{"n_head": 2, "activation": "geglu", "extras": ["local attention windows", "paired heads", "value residuals", "capped logits"], "init_std_up": 0.0597, "lr": 0.00214, "decay_shape": "sqrt"}
Each number is 500 + 25 x the weight over the matrix's rms, rounded and kept within 0 to 999. Layers, rows and columns count from 0. Numbers have three digits each.

# gate: layer 6 MLP gate, 640x192, rms 0.0796, rows 382-405, columns 0-191
# up: layer 6 MLP up, 640x192, rms 0.0853, rows 382-405, columns 0-191
# down: layer 6 MLP down (transposed), 640x192, rms 0.115, rows 382-405, columns 0-191
gate382:535508506512519470537529476515516480476507527513581461477466523476489499526503516457476495504467536481517522523502543545569494523494522507536487510542454558499482529530535466536546495459506504520457516501506499491517495519522506484476523493498508580539488490532537514543461522498513465514522490491545499503438462500459515526500464498504511549496482499488568526494530554505481509503488528484497487492517463505539524480560466539505513481494516477492520510488516435519489493500502528495508441496489509499491480506493529505453502490442505528452523495509532479476457529487462495523
up382:483483436540531478456481496490483528521524521494469476449461519527464513511508489526473526464461512517445477508508486480519479532553473482487515469534534479495540487483484544501517569480500520466523469511487515527473505516501534564538521505502510465465526452516482518501553492489501520500498552486463502513535502503464467524503523542510505536515517528480485481484509487491502516501480469512536499524490517515499506509477509505508511487517531518452481504477500490502516501510511536538470500490486483447547476486541512467533517512546500458499511481514466487479495500505473514503
down382:502529485523483545558496515518498535498545499498489490520515500497506515479521543519533514482542482548469526507511430461502524503538450493495494478524436471458508518488462527533492500513537514448487491492502580497521552472518469529550459490489479492442554503500460482532529473512465489471502475546465525530522559503499514549511469563503499466551469526487460508479484489515564508518472481506436545464507526525497519516490501479444552488505504486468504483502524515519482546552514489512505496476542528509525486527472538481494552496527468464478509550487491507568537522476575517504
gate383:475491467522481549457505454450506500480458487485497533506549489524521552512511555487495531497473495506517504527489482528504533508513493497505501539487551531457511519507500486523476498455494522489505474540515528539522484521525476510507520507534489515524539508519533473519511539506489495475482491505504523502499531493525515532485465510521516499491517515486459516459468473466520499497497495510462544580476484501489438528482458480508511471493449542492518464507500505516524500495510512502487503479547502536492538538472538505471516511483547511464453514515509521494502491454507483531
up383:514483476533489481507513508510447448522486510531486525469522486474498467533495465526565465524517488480519493469495449488496484508489510495482523500489500542510507497461514491538518539533525476519550512488527503524535490488494502495513474494534490494526503493472527484542504517470490509556533526490482480470523507524467482469513545476531496453496519517480514520488538534479504503493551518522478528486572538463555546525463518463476536507479438469450518530474479484486444507525469445477476523503492495504523457515505490515498465469510485494502476531497490484536540493509445480480
down383:502442535485478462544494497526502510469526458540462461508474480488435485525500472523503483517451509468530481492456486521486494435472461465512456437524495473480522505494497493509487461541443447501507531507498502471495517489518497512496467527531516505534507480494503499519497483433524558508494458553482535500509504518525485433496519520478474469526450513475515496514526492452494491472518523484508508466506492510485535493470517484469494493543528417511532477532502540561504502484466502469537473499513525459505508490517473534509487518508517490543508521480502472513452514504541507496
gate384:519486507510469497451511495480561540492502511471487518501522498491478515527488506497517488469442465530491462523514496494511524492526535491518470503526514491531477485469492509458499494495487522504523500534510523502518551509512477556480490492477453500522477480486519501482478524506468484501482519527504444492488479535503498512544517469468555499525496520513470481522483530473517497478496457514548504491514502477503474491529475487511484450500533536465503507481419489538460500516474475507542506481530515533503509531487525466493491488533454505508476451491462526473488449486521514452
up384:470459479535454514487497454488507477513459526544508481489504513519534483509506543529546458481520511496490493528486487491468545523512524524565531486517473534475480509503524490512491482501507492542502485506502480489477488538490505499480504487494491518514538513517476451468516463477505505488488492536504503481469466528466466512526466496489504450511484480483475519480465526460514494453497498497514519481511487486486509492515497466481515526495480533486480489563467500516499505483503537483507456504485461455448515493475467478505490494528455571498497511504423473518507473495475488539
down384:527520472502463496492461548536528519507489470468465536466489490495534460485475519443516523482499497500503507470490542466483478553523533534450478542516520526514476477483521500484469537536507509486524517524504488514513531485495480532489535536515500533487532503490505482499461526492505551483502490463493474502529485491525513479522483519499530514496519518499470478485561507480468468541505455525546479461438514539490536492542538509520536510520524519518508527438511533492485509498488452514461510462499522529472466523523475514503505513521506473510542506500486545512481501501494502485
gate385:496510489518506499479534508510503536489537515539530544506512542533476533513490519509463480525485467453491482497549537476514498474516507521492457535533465508523466529507531510539517504464489532498552510498483515494528534507504487492541516480524493511473526507486525493508492491526468504524529538503522486489510526487500549496509491487509511517513538452506505434534467514514523527488497490529557494481515478495523512498501502506487518469522502501508493490497469514544473497495513478521488497496487505510548485525528494489471513485485502530527502490461502529502495529507478457492
up385:523477496530478504529527506518529506462493491469493503482514492485465470456464499523500498456519506534516520516459517509519493487484511541495496484512526485519488448527513485467472486508539492486453499483471535513527499493487522531500509496521523470481477475483550531489499472462518503493471502509516539522499530440476510522495491503521477486498487536478524477506509500485500466509489532532487440492479493459473468494464469507520489510509507521499530480496486514547505507524499462522528488514506455482421481486522535522461508515458524507459525496498509488479487465511471514523
down385:542475472484483522498509524504520510493500513504502507495501523471472468499489487503454467485472515484478526508502534455475496509506476537489553499504530529492492480534522497459495485500474492465493488507462485496509504501531526503449476476503483499508521475502517544517525482498476519528528492497526499540488517499487503498514483495522509470530514464416478500505482457478473475504519453544500483460492524493481488505530521495543503526519482505503512466461478483511514524500528511512529473511510452505488510520495481546500483525511531491514505506522477503522537528494483501498
gate386:531488460501526505495512484459538482485493480490507539523507543495541487537509506454459506481456492516502506510510523508486478432508486530491500474522518516493525481480498536548545525490493549484478525464508572494543472494493500513468524469447516498500503535447479484482496482492534479504479560536505486462506497452544530496500472488516493545519531491496516555486472476497471434538482516499515501518447491527520447510510489482471518501477541524516517489475479493511514526518571499537517570493497504478452513500469494491523477416501535488496476576516469506450516531512480457557
up386:517512502502559522571420532495481509515482490471509475523528453526501485461539501484480515526508497481497489498505478437530470488473498508557463533480551512518491475510525500491440450468480520460483527546511533520490478470466506516520512514507498484519455493479461531484467454535457467486462477470505487491535526530443489542510519460544466490515466482474521494529493449485507512499546492517461487504540463474472477503523528466539519501533472433495525549493509492496520488517466476502493501483512478461521518489542502485508522445477495513511516510511499465513464482529490504471
down386:478502514514487439492481474522498504520452516536474457434548496502508511491542486468538535509519482512463494526482511511495479522509513489486485555467467495525499464541491476486508478500513522492471467473462505535509464520502498500496552518524489509552532464533511503468455469492494483488495499450543518476498514515479516490496462457444499507517513511497517470527529531512513514461526464511486549484502539493490493514481475434511467498496480469515481538521515471517466475559462465480512487508509495497549422503486503464479508492500448516508496540513510515513507533484479514485
gate387:528491480499522502466451509536506483538519500492497512490539542523511515486536502502511475547501486440471507460480485526545514483503554485489484521446523513437492468504535481522511461486494493530481490491493529529529532509548517493493510441493509435505507543504470503498490462491482496470524492499463495495476484486498529477507493489491507515528435524484498458476491501481522561503480477540505491499500512515486514489519537513493515521513521482484466517505507487499498519521542524477513474530462512529481485455477530515499478512495521501478476530498518496526476510486502504535
up387:499540495510530520497507517474511489517501528505533503478466509503541511528458503493508474496498490491544508530507495492498508476478455503482554502561522524490495516479507531471492553489536525454476492478460453509484475508498503553506525523476470498461508460534490553484476476499484532526521470461519485490538470542532524504487515511488490516542479482537473474506519466473518505496477517503483509519508506433499490464487486539488507493513467489495538540522500471512505484517529490523515486516467515492535508459543498494513501507512466508519465508480520478521510507516502497482
down387:520520477474492457480511495497528477489487501469512490528496494529478546529486491515470540507494496513483511491478466504500491498537472531463457513516476531487539528489478465507483470484431483527515498470502501525527498529531487502481494469486481492534512485482477498489527488473474522481513489513553514431471517513508464530445552512545518522492504497512491521480500527538475535488488517531542521463462502511524519510506490520493450509500489509530456474525492528518523483552480503505510514473447484514530503468539509521496480478497499474509455529560507509545524464506510518510
gate388:543488547503487516502506525555524538469512461494522533455493489487512511516499517494460465521490542487526492530485496464459556497487474532437509528496441494499540529507493503467472487499475485523486487514488501511469497485524525498482494488507487468523490544482509483535505520504474543518516523475490485493535552481479528497513493499522513525462516509509556465469499503512544487477519515493489537526479461483525493542466532523546516475532517450484542517524510482524495513458517479453542485513475493442543474508511494504530494499513519497472484495460523492528465566543479518519
up388:497474484493491492476514472520509494508511503524501518492520473495566508455484482464522475558506508542521524526468537479488513512537518524497510513515513500451515495547453466497485508528465514562490492493485530465527510516529496507521462507464522473505491463529510538523529491531509478493493515491527508499528486474526502498497502521491501503490500521467502518478507482548518498472516509521517507514448453492490507494465504463555463475458461445544538558501530511516534518466521504485482522538538509479509542483498476508514519458512532475469451489540467515474530536449456492533
down388:532489490497487520487506485507486505504524539547446505501518494520500460496487512504517477522494499525496505525463491502504498489456480512492501510495461516494483457506523531529508508552497486548522494493517528487498457483475485498518491464503499489453477488494471494491496494506531543483492462499538503517466529499539525456484470444497489502488504523482484486553487469523481523485490467494464545522495493476515527509517484492534499487525510467537534535465468496435482493469499525479486496487504470461499506495495541464501492515469534558510500514535491526430481499517475516498
gate389:522478503494518496471473514468504499500498523495554495502474498527492489533521467463495498536534476484511479469504488503473519484518474512527500476518554530521450482520469493528498523502493526509530477470565496491501536537500511459505494521489520556469490507491463518476501453536474566512493527445479552539528501494502492495494484493482484538464433450484516478491476529478495477514526491489555497512502509497531495565466514502486533472546477545530486448487516443519491516469495516507459487481487483475496531498525499537529521464537524503448512524504482473559481525535491512493
up389:513512518463503509457491518506495469487496472513535477512510549500499489514491534517461526481480448481472486470468442515469450497451526487509488556440419516449536476542546476518497494478486493487472534515485483472500473464466496480492501502501496503505545476524479448491464487477529464490504488527477477507507472482516515514478504495538484470500481493511506461512517518454505494544506506490500502514510485506494509490540516478511469458479522481507475528516508475497505478512529509511516481521483476461485503498475563521533498543523493522517495480476518532507551492468480518491
down389:516508502498518479477542483502495534524523495480540457503485544490540449509512514514525481478476479501484554516447513473478504520489540523501473512502504512498456460519504498557476501495506503502471510524496476472524561504527485495450494484449517499504513460484482483479504495508443478511563485522496489490508532434467453489508484508480513531508487527484482510559511490493471495478533478479489499506517518565484529496495472503514514533559510517488522520467505490501500475498483456507486531486500459529484514532504500490526481523467484482477467463495498513480527463525482547544
gate390:532494503479504498457489489493450498513448486530545511471475492523463484512518474527495495485519460494481492502470544508551508477517489481512482525555471577530531518456440535457504489522515504501515502471459532487511514509486506482494524530488499494550494531545522474522497508464510486497527506510511519517500482515445544539489485511515506532521572491538544496491529491496475467509502494526544465491510491504521513486488499508524496502547533488497441493495477469516521485568509515554551503518498512517543513509482498528489491466466505511538554504511521507498526519522496508519
up390:519529511476548455524497491482478456513471469499496505481518455514507503493511472443486544486530458535498497477490495504524527455542514489521521512497460476518490499476535492494503497521471462517493475491483488494507482489513472491517500500488511498486497456495502484510498514517514441496529479528497505504574486513507529517485502462488488496510513496532519489504522493502481557541533550499477486475497545454471563507469489513505471514483461522490477494489517475478480479499482488521458538484487438552491529495500521522499535496484525504484486479512486505488539456497515458513
down390:547529527510504449502497509548522534526480508501476441483464499546520491494458526453501496491483470467485514485471480532491497552489514494504476492487466516510509524511489533513466488494474452514483481497486521544514512480503516547515533511545477499519504480532527503529510493510482484477503509504504511495464531515550547489487448498467457512509555497509499522457495503550466500509519500502514525509492527509509468494499485521533507500513510501501502488509514502480509465483485469513526419472482525480474507456478474467491472487517508509481494497526511495504492514491468500526
gate391:461533497445525521482516512492492490434534491495506511484481481524455472552508475479501503532474446459521475535522525464526524541494463517481481553473517489523481501483506510499522513531460501526517459498487471525505509452512521478478514487490497482490507489482520489537448503522478491497472543493498513501499489481501507485502532508505475520518483486521477513473510489490535490485483501496493493482531511480534500521486524483466474469508506445437490497459511531461528519488507503487533492528501495500509472552481519492471526483469469511455535514503521485477492519481481482520
up391:474477494493512502513499512517513508481508508508501514486505533534486515478482483465493452528497479469488516466492500473465529501511444516502515489503512486539472527504527540501505521480466536486487493546502481468512509487511498513497526488528493520525488485489451510499530491518483480504525502506490501472494495468512477557550498509509500528494459460509485522526518518528477510505510485479484496475498481525528485479466472514481487507499489477544502483477524533522467515476517525483509492475485457496511508511491479534516533507451481505479439519490537506482501514460477505525
down391:450481518516471515472492499484449487516516521469483505455494480505484477508453481454516493492507541496505472518493516486485486500485477491537517534499469472540486508508480478523503520525482498518500528499483533492496525495511507513491433508544496494516467485471486508488498501541512498494497510521494489512485487489512509521488528495435495446504482534504532479534500506497455535524507475511498503493478493531516547509494508516471524503512495481541481514489509538467518495532493524512517491489525511488517494490530512502507511472497483477504528488531506480522501518509450487459
gate392:480477484501475494479547495479483515500511551523511469488519501516488497473505520483499483451512450505524515441497480529465529426493503505519491527509549530499558482485530497515477460481495497505456511442493503533482505536512453514475487489484489501448504480510509501511497513473489508497466452494520462474452527490484506498525513506478477476489510485513547463493510540511490482511505500494519529500488468489528516531512516544476487473506518476488468482533529500480499488544563474503479488503508454488483503547496481546477509511494462490487507471491468500516500493502528453497
up392:485495472493506518522486475512540507485498532521470504473538474529501493513517525477512501506468515482512520510507546492458509479543514499551500452496514487474490541499524491521502483470499521466503458516471464505504516515484504423458497540504482517550466493531456520480522493478491551495513499480507493502482490538519513473498543502493547523471492520529511484525486502533512446484479505488528511496554444477499500519482503487544533495503503485480539487519583481553500526516503520498506514531518521516520504506480469524502543479513504524517505497508515494539498474461471470509
down392:488494444464471478459488455502537507485519491534437494498483489506485484482483484509514502494457471548501455489527491522495514480501474493488484515484539504539501516499545493476476490489501502461493495489517529488503506460534502496478481540530487553525499500487495509510529510485456511486511495475478501497498480502532505518526569525567486505473494483545528525518491524534487501499470529550501497481500504429506518491524524491500512560504523492475464499527499488542487508501507574468494521476547484502467505458512478517491481503462482488496506466476486509511509498490506497484
gate393:521513516513493490531505541485478526503497508493497464481486533492552502453514495478483426510483517513497533445464504513493494486474480464504522508486547539502510521513565508471526493527517484491482478481540527509539486514474512491480504551519503479474479506477495490533521511509512477523510507486525521485534486511479549511500489498487503495482473474514504524519506504493502509525531528477541496508501500492512473522493503500508524489481514470492503448512478479489524492488465478520549482522462512513470482528517484489491497534522492475484473456508486482521561531474552478490
up393:490515499489493482529482529510467457489531494489471500468484526506511516491478505528456493498526495504521516495464502498515489503473485505436507529523483527482561517494553516527501511494501478486507518508481542464507512497475451494496536522523514527538463518525493528476537499499487513502506487498529500493507464478467525512485532516505500484532508493476485513534446482500492483467499512503506498481540487506462514548442454464539476508497454488517480538538544495523492473498503512484495460510490455481500481512499490523498535493478533539463487499476482514509492529484509523488
down393:494526524510489482528491500502468507504517472501458489517537543571510528526506479472509494485520491474542512535489518511487484449513542489555512511525519509490517504508505477479515488479478494463513506502495475506505482488487496516460495485480468520519478503505534454528536524469495464501522468497488510530503523545529511475509471467512525465494524504499490507532541498491534553488508502458484553492535516502527491547514497503503477500483523480463524495501504502479487501521493473498504484542476516516491512508519500513501507464512517463495493505510477511474508492543481523532
gate394:460496513443558482493502483468500474503512498464481486496493532513520495549515526506524503509482484461446501471513477517508480463513502542516528499497433521528518503462484500487477528486511449495469451509540500476513529522464507495456493495499504529489464503527488446529508460552485504532498511561528485468546464498477527512507494473531517488523520554517448488483517474431465508548492495508511494570526498479483542540502472452501491520525475462521457479508499504520514480497486489550487525483473504553514532489487474505503532458482494494492486488474467496502476509496475481506
up394:526505520461498478521499485450549477482488462483499434426503487518482496487482486519522493479491479456469487486523469506498489504500473510521494474473467467503458461534474532483449510525531519492532516524499488484490508470520499470497514492464516499544469499497531469532550526525481467497525484471506491501513476490456534483452502513466504530515444519500501524512541506442507481508537531530455505546547502473454520511495475469510449499487522473519481544463483480501517502516498495512522490498533505506496507514500520546522513484526537504514496510478513545482499506465505481494
down394:513477461543510533481501557455517501532473469508504479528487489510536519478497491504530512555479479509480482477514530483488513535518495522465445473496499499485542480508491488484530460451503545445478486517511490506487492507528501548469498515479485447465518558507457486517486495522516483480497507485501471555467464458498487462502469472503501544486535478479476533512471513460454513465543493528462558544510520498470493549490539473489497536468497502509510475519455512494491495511492539474487518531482486508508492496458460468481528485555494485493505517478519509465539513487541521527
gate395:472483514506490501492499509457444510492506513521512485482473504475498469470505533526493500493460527459513494507455496514506483494532466470518494481511512491526492505531508478518543518559475442493500490500477486513515510505498501509492513462445465508485485485543511469490505468512537511507493528515502495460518523489478492463527511502485510473519516491531461523488506482517563506499540527530514499502464576502541495497466482508473489470466543497492482513476549537500507494494517488464486543501495484505582519462516501498480519467520514534527483559481499495522476504481494499456
up395:529514541497483496485448501523519514500456463516492431535474496462489491472492505523503489483492490527552523528477475513497510496506466508541472494493468489534487507483516541495506517506512480537496471505494521506484534552522499489455513481499482512482499475479468498491535517489522476475528517464506524489480521498502515476513513485437498548506546500475521540497452552505467498514498496523516495511541515517471508489494500503513549528517534484497508487487545506500462496509474508516516461456523506521502490505491493478538517486540495471474464527479448481495560500470517534471
down395:532501484529512466527459492532577491535512551486499503478518502437555490541497490480445487510502498496484497449556495483489487514507461522499513465492520553538555490503530478519536460455500533470495551516494539457511489493502477488497500510517508516475488548488509471516498486477511477531459476539489541484496528481467507465531458522407469475510455490495487479495506466507519491531508518510494541487503485478466508527548515503500465497512505505540511472466481473522515497501492498506458459512500534483461498519509507528486491523477507522516476483515526503478517512474490508546
gate396:522481492480501504483493484489480525527518527521481490502500528524462508505468467503484535546509476502457503519526493480496500534474482493507515508482469535480511497477514548554472477501487534472483521476540508452495539473507497513479477504511505522483531506467462484504458450517531526496518540501487497465563496487465539507463483535521515501489524482519524501513510530487534489491497509518508476489524508544472466465510485513535489517501483493520518476511513530497495546497494514465490521469515517502465477486538447497509504541527516529469468534526479521506470549482516504493
up396:510531519501531472472492485495514508447437530488511482502484457506503479463491472529492439475498490481513521519519497486505491473532488472485532483545473515541488533513465521499485569464504492487462461532480489499487450505502479511515451493459536549454485536519490523499508493516528485461462485473553493503480512444487500492493495552498453446470472501500516459502480528503493505517480492515514469522519480474528503470513494496540496474519533466514479435512505502495462492495530505499527520517507474513530513497484478496499501477492521472501514500462538532497481507534536493523
down396:499471493477488475488500528523506517467514488473518515527503491519488472519513524496489529459492493468464530491492502489478516487489518468462537442498505483539509495468514488506517508501519519470510484490514504530519533463510522501479540522523506536518467485529486493495499544464447485494531489497546482510498503497510511530507515509506468514568512487486460522489537505496494509506485515494465511514557543509552538489553509477473524492530508523497489473525523506534560487496483488480517498473460467504531514519465496538485544507482511501528530477497519466502525498557492491511
gate397:513475494458498538487474460494506458504491508494494488495506544482520534487541533504507524461485526483492512508451504479540479533526518512484506518508538495450521486517493501504516546500466556507508505501500470519569454501487475490487478497480485485508519452463466492536460491518523465526500516504513471508519519508506531488531492482499475504542511512501539525481493508474521514482499532559503468500512468488492477479478562496521456493535533521474538498505497528513552537500503546523489466469494548550525521505469512506482523488486518512514454470542494486512507459476496465520
up397:465547532482499531469477497538457518519536513494546545546500481490496424514513495506498499472502522487508539530501481538554541499509497533483505483535537499505491492508503474484469478492490514475532532513499536476510488509500470491502513476563449462479496454510519517470553504524513492508540475508516489501462472511518466510465506520503499493470478471535463519547481489538463503484457492476542497502480474467548452463495478483498540477475493472480491503511510449509516511551490484503529547487515500545473534481447514529485435540453455494461522521474507513512491499493517531525
down397:502501524511462535489527471489501477544476499510474459454503504482533535505510513504519544493525511482528468525469521462455530491502547491534508532491489486461526509475478487470526505454508500537468465506499490510479510563508451490518487516473481540494492447501518501518460484469422514478522508507500518445518507543500497480510502498533481489543465543482503499497470483482500499526517490491522446487506497461499506469513512525521522540483497521497537492515478505518461500481524540482535496517465492503547479460522502496496521487517485468480516503524497474456533513466496483536
gate398:492518528495459509512526542517498482480525519538459499505460508514541514479512487495502520503494484511501496512491500480539439456530475511505519461492563540461473487436492507468497531543460466524455491520515483521450512505475474548469486452517534521508499511471506506545455540502471471515473560490500532539495477484522463502472508494500521525472493505482528479493449526494485496541521543485487485494507516479478453520493479506534489477505520476516506521465503500510467501494519490528511520466520492478509519524517521465470504512512567515482465478512478523522486501475488489523
up398:501493500513496515531499516518464522521539513490512474488610492530525519511520480480459493527513531474505499507504495488519533471497487504488507474485492488505502489516523501535546513493465497483507523496499479485492531533542458523467515470521467496523518553482488519484536481480508501551510485516468474531509499544489510463487508489500527498493541520453515506522471516532493509553535479503553470479493525446482480513529499524523538523566458498574528553479503493496474501506499485513502477505494498521467515516540488507515495504512533548487472472482532503521442473509501466521
down398:487440483505489470468456510437517482482449470447498501548494530502509478511479485467496510479506483530522497521498553531487465474518517513511477491504463513516533483475532534501470527469528500523477475504498464518504507487509471514539511473497496507473555465517495536505496491477512542481562494474467517488461540508479501517492506572516499510530540506518533513510522503493529491484493464463484498463525519480483448490501488498458474465513496476505503470477519525507509534511547537489491554512482492534506467482484466498510515503518472495472492518528509506462472487494521478481
gate399:528509515481556532521492500518483530498521525486538461521525475524524512565481477505544522492507506496443443465490488498509537522554490484480479543503497504530519501526516502511553496518509455504495514539444463508478520491508506546514505494509505519517491485495512500517507499487518508524493509514552483528470527534486476480499517472506450527484525508488477508466502473469510496501476494475559469481497512522487442512501477461501521510477482485557529496489480522516503534530477469480517486515531503512459508479489518531555511452509512472534500521456490533463445503510497511521
up399:490467459510510485463455512490492498481498523506481535482500468483502516527538493463543465513488499533500510506524556477535508462457510448469506531466463511500512525466499500493527496501500469468513517479480516462494503458498506459524496461477509464517469519478472483445495496508546491495521507518508462492546503516484486502502502503475511537515495510480472518506461483488510487528497503466478544515521505503516529484497493501523484536468487514479529461530507494484453520538512499499499488492527477485522501518464484516537485482500513514552522463488493461473482512491505514462
down399:491474503508495511535479498529500507500543450493454523492504521519492452514529474490485501471503500554513502486507487493506518516479513542496487511513551527534474515472538442488511505519494499527507499522473493491520509476510483468506499487496485514534525478492499493531473501510511523492484494500513522551535457507496494476464500549509471515535484460484463469494481526523497500501489476502478510481494512453521504548509520542456475538515525499476520529496463496519529484491519459523506510500518507460469571511480477499489466521482515492515472438523496542484498486460486511496
gate400:467529490502497507481472497539506459501487513464481501550515510485507519476445434551503477456492538478485511500491482510540487487525518455528508555487508488512475517524530502514459485522495512515500492520516448475516498504489511496499434459511517489492496544545461508482489530520539514499499511530471498480493536548485493480484503511518495515480509482501479499501566490513519487480466496453534494505530484448511485514488481536514451529484560532537484520522523510453534483497512479460528498495520500458492517477541502527526450520514534508490507497523469529496516480540514463488
up400:490483497486503525526495480483467459443474505497505481471511531460495515440491503525527505498468484512511486519498536522498517470506517474483450483488482514547471493574524485504478510476482540519499490510516474478516519454528454507459492526520486497510516573532527534498475511488488480496488516499507457495511492466541509479489532495492493457502540507508477458526499472507506495474484481475499543462504482520499527532465467524515482494538530537481488498515497472489476534491522509496490549504522496494536529507495532509468502502479542501487505508481480511477506476495496511507
down400:490506467483485486473479520515458532515494472497469486549473464530486485526542469469527503494494514491509517489479486496493488447543523547523515490500520489507533513493492486465521509494516491459530478537505492519479514483495538494533460503479484459510481522465485506503501508502505478471525485511504494483509516515519498539501477484488500531525496478491497546522505482537475531494511496492448479486510535505494474491516477476465490524492508527509492501519549550488574463503505463504532506490447522492491480505508518490505531511533500517507490498459532523532517496519487461525
gate401:518477467435498479509486491503514514545482491474500504500498502501527526502471505526489529558428500545500519469487456460469508510503519481526519503509478491535482496474521512505538501524519503516504452521536474501502458530485492506492506530465494492563557505474509507437537537540499523524521560485518539495494498496529509522520498491448484504509521494502497530472504504474517493502519527467490517530475496544475513483474486522481498523519546488484516482537510467428467484491522509517464528511568491471506504501530531501501494475455460551504487509507479522494488500471529440519
up401:495511501494558504509493513517501506528453495514507520477536493493475494495472514531508545538454461503547517473505505503502482484522524475482472476487521492513424542486576490467495476512498461483457487491489510448459507478453473476513495529513486544462498477503492536509488520506518533516511529542473466497513535550543468475503477491531519509508513487472487489522497464489531475486507467496490481458526504516518489483512533492539505509508498487466495495479458486535469478485507476502452475540558475494534510526490456487452522487481477519530490498491489496490492493508528512518
down401:489476538467494493537486489512545482537458464529460499456467503479479522474518548485470477517545498452488518526539507524506496507475509495492520470495505536464526493505474495458504483503434494496498484519485531510494484516471515477523476496457470461518521530480496511490506542550477466461494439496449509506491479496462505490482484476482486495494489518520535503525479512540483545478487495533531478524515528460494508478508526474475526478505528460491488494485518494517551461464477530491500473506504515493497532527505498529535492513547463494551530498541522454522531509552492497527
gate402:522473451515496476535555457503498526501494509484511503454524492559488538479550519520537492499473514535542524540485514528511551494479512465456464542504494509537500490507500445512481531476513520493494467527516487499492506501456479504500496443484505483549514501550479507508499471510484504513506460479517461503484499480500529488488500512545482455504504532480455483469494536518490538502512502551554482491472511484467519509557500507527484499516504450465515484487478501505494496518515499475521437484500460537487550496507486514517485473505500492492493534456502489490509483484487502514
up402:498445445501485469553501461506517503497509515501509506479489490506538464483505501510529517508466517522485465523535488541522480528516499568494528473517523497491522438482510543544465521516460474480467475514478509475516537506515499542545507514500515526536524500539457506441501508512517537517502449485479481510522494479507479498541481498566531443529474496512505519503491503527515468528483461547522491521495479494508496511497476473490496480504490503514509445483458494507520514522496502494535472491522496537472543478495493515528516503499453531512481491473479523522469462508513533478
down402:524458454514541529498465477547479494487502522535476438477510477544507510527520506492502517454488505487542477475516466473487516499490487501529519542500522497506530527551521489507459495509503490514524510492503523515512474468461499534512507498496506468506467495486484482517453485488527523514493510519490486525533486492508530500495538514520480542501538546468543473503510445479458506511520469517516482488514504492492492504518502486492514481446497505559495482521489500501559497527485552516530511530523478498457513493496516537480526508475476463492481541550476529482515501497490504527
gate403:507499488498536492534521489559548488480487495504514459520517519491526517509504480479547502503452472469462435469482466498508529516526477504476507514502466535537482503537470514501496519447472518524478518520468502479492513505484471473473505516495550494469525482491484528515483492493488564470527488521486538475492479464468490491522524514501472478485453482469546487494499462466486504525533473486492500486518502466524509464484478470527480534532518489499494489497499462543514525499512520521503533547513465500528469507474488537475523540539481549499495513491497509469476476555496490499
up403:513503466476467494479531502511486473492513531512494496534567474482493519514473523453459525482516525529501517518486519501506473502514558500488517486499553520505509543528543492496547478525461506493513482497494507508482505488493497538513500475524491519476532491466453475496497500509503496519537501477497497515506533565468510533484487526555483498439509533481462515500510480491451479481498545470512497495496504555503476532490479485476518509488490534505525502503481497491539503513457533497504498540489501503499569530516485521520477511498550492502492500538497477528485472484477513526
down403:506513500508514509505526502477470543519527495510466453521562500527457474495515504531490485492536550504516586517456472514497549496479505471504502496519508491483536528529510483481539499531481571496495501506490522523518481530545482501520542522537490514498515551496502549484502543451536463529519503484508491486460520469477499541525478472475540449524506493504518524527512501496518427496490503556478530485503493508463501505490523462445501501445497477508530504511508510494510493492463505458494443503532548501492528524531471516501523488470499545513483492515460482540505518473468499524
gate404:515514558484476511522466498481480477489502512494500544475489477487502472496494525498469459490483498530519469492567505451486495519487494519518497500503460520454492526489476523518499445492519552497503498538477518466483504539552475491490499511467471532557473493501540534495483510511516514545468536519465512514520556502494547493496478499528520534505478530478453512491506504484507499510509531491528512500503538564516481511544501481457513516487510493490494458494508477533475481467486482521521545532495510502476508456462522496486451525489489490534490534548522478506502477504487498542
up404:505466471518545533497487493472491500521509519494460473529507480470534506509486532509515530501503489535459502499502545535543455490537488471467474477498550555523509488490533473500530508494447497478519492527506505488493484491494509471521504456539522505518455522558511492514510541520499507522460526529495501488486537493491536528513500464510484502487544559531473479454509513477473550492455524498510523506518490510472524454520496512502457491489456486487521573509496502483466538498504502509498515498470535499474497487468500519486517523524491529481456484475510523479485511472488508443
down404:510530492488492527467492509518502464534477457490498448518508505517488487475500487516485503498454476493469527500519500497498474505542466555500472475496540482495520507483478492527496476509462496506522538485523488506522554462527505451445506492503467509462543473488507475482466556441518502446489507528502454505504513485519499477487531524521475534502507479472499527493489482491503523542520497465503495543533480493466503542551530502516483527508486485548480485474500507495493476458492507530539445489528517512486500493508511458475510460465494502509495517445516483500489458482480513528
gate405:468486545497505518475488500502491492478499485483530490492498474513548456498513490454504522485477518517527499493494481489471500467495437473482505485548450502542504493500488494499510465497504465476457492467511514551506512455491499458483491476546485494505472500531532536563563501482484488532490505543492527525492509499511534498535497497507505499479525528489510496516493471479476489488504471473504481462518473465484499531492502504490506470520522459467511517533492462467504494546483524438490492487506475486479491553487522502534492464535488484480501496476494481526478511494502491522
up405:527475531471476488501460508505499501500521509554472500482486501505479529504515481501467464487508488482528501504492483519516487517529533455515480515486516476485478484512483512500499486526513492472498496512505543451497514497512423490521489493488488507498500495514508521510500472525487515490553471518496498506472453477496434497501504461523499514488513516522492485486508510494459493478485509554482500485484540495501485493451445504563474479494504509482549479477519516532499514483518565517505494462473534471497490510476490474505505521499486520477495470469484545518519449476512535519
down405:530490480517486490514509507530465498499521521554476481507513516490509527490507544530537541504470506465502512438482512518496504529512501487500526458472533497502498544512513478512508449462536488487463525508475469503494488499485511491489529483484495493473546493471562508537554518506522473507465493517467528506436507532527511488478450517502482509529512530525497480501508484504499531513503505501493455454509477480512520499487491504485492497498499498496497480531442474509497494499462522501503485495495490490492470530475464515486467515536490482516489501514499515506499509481509558501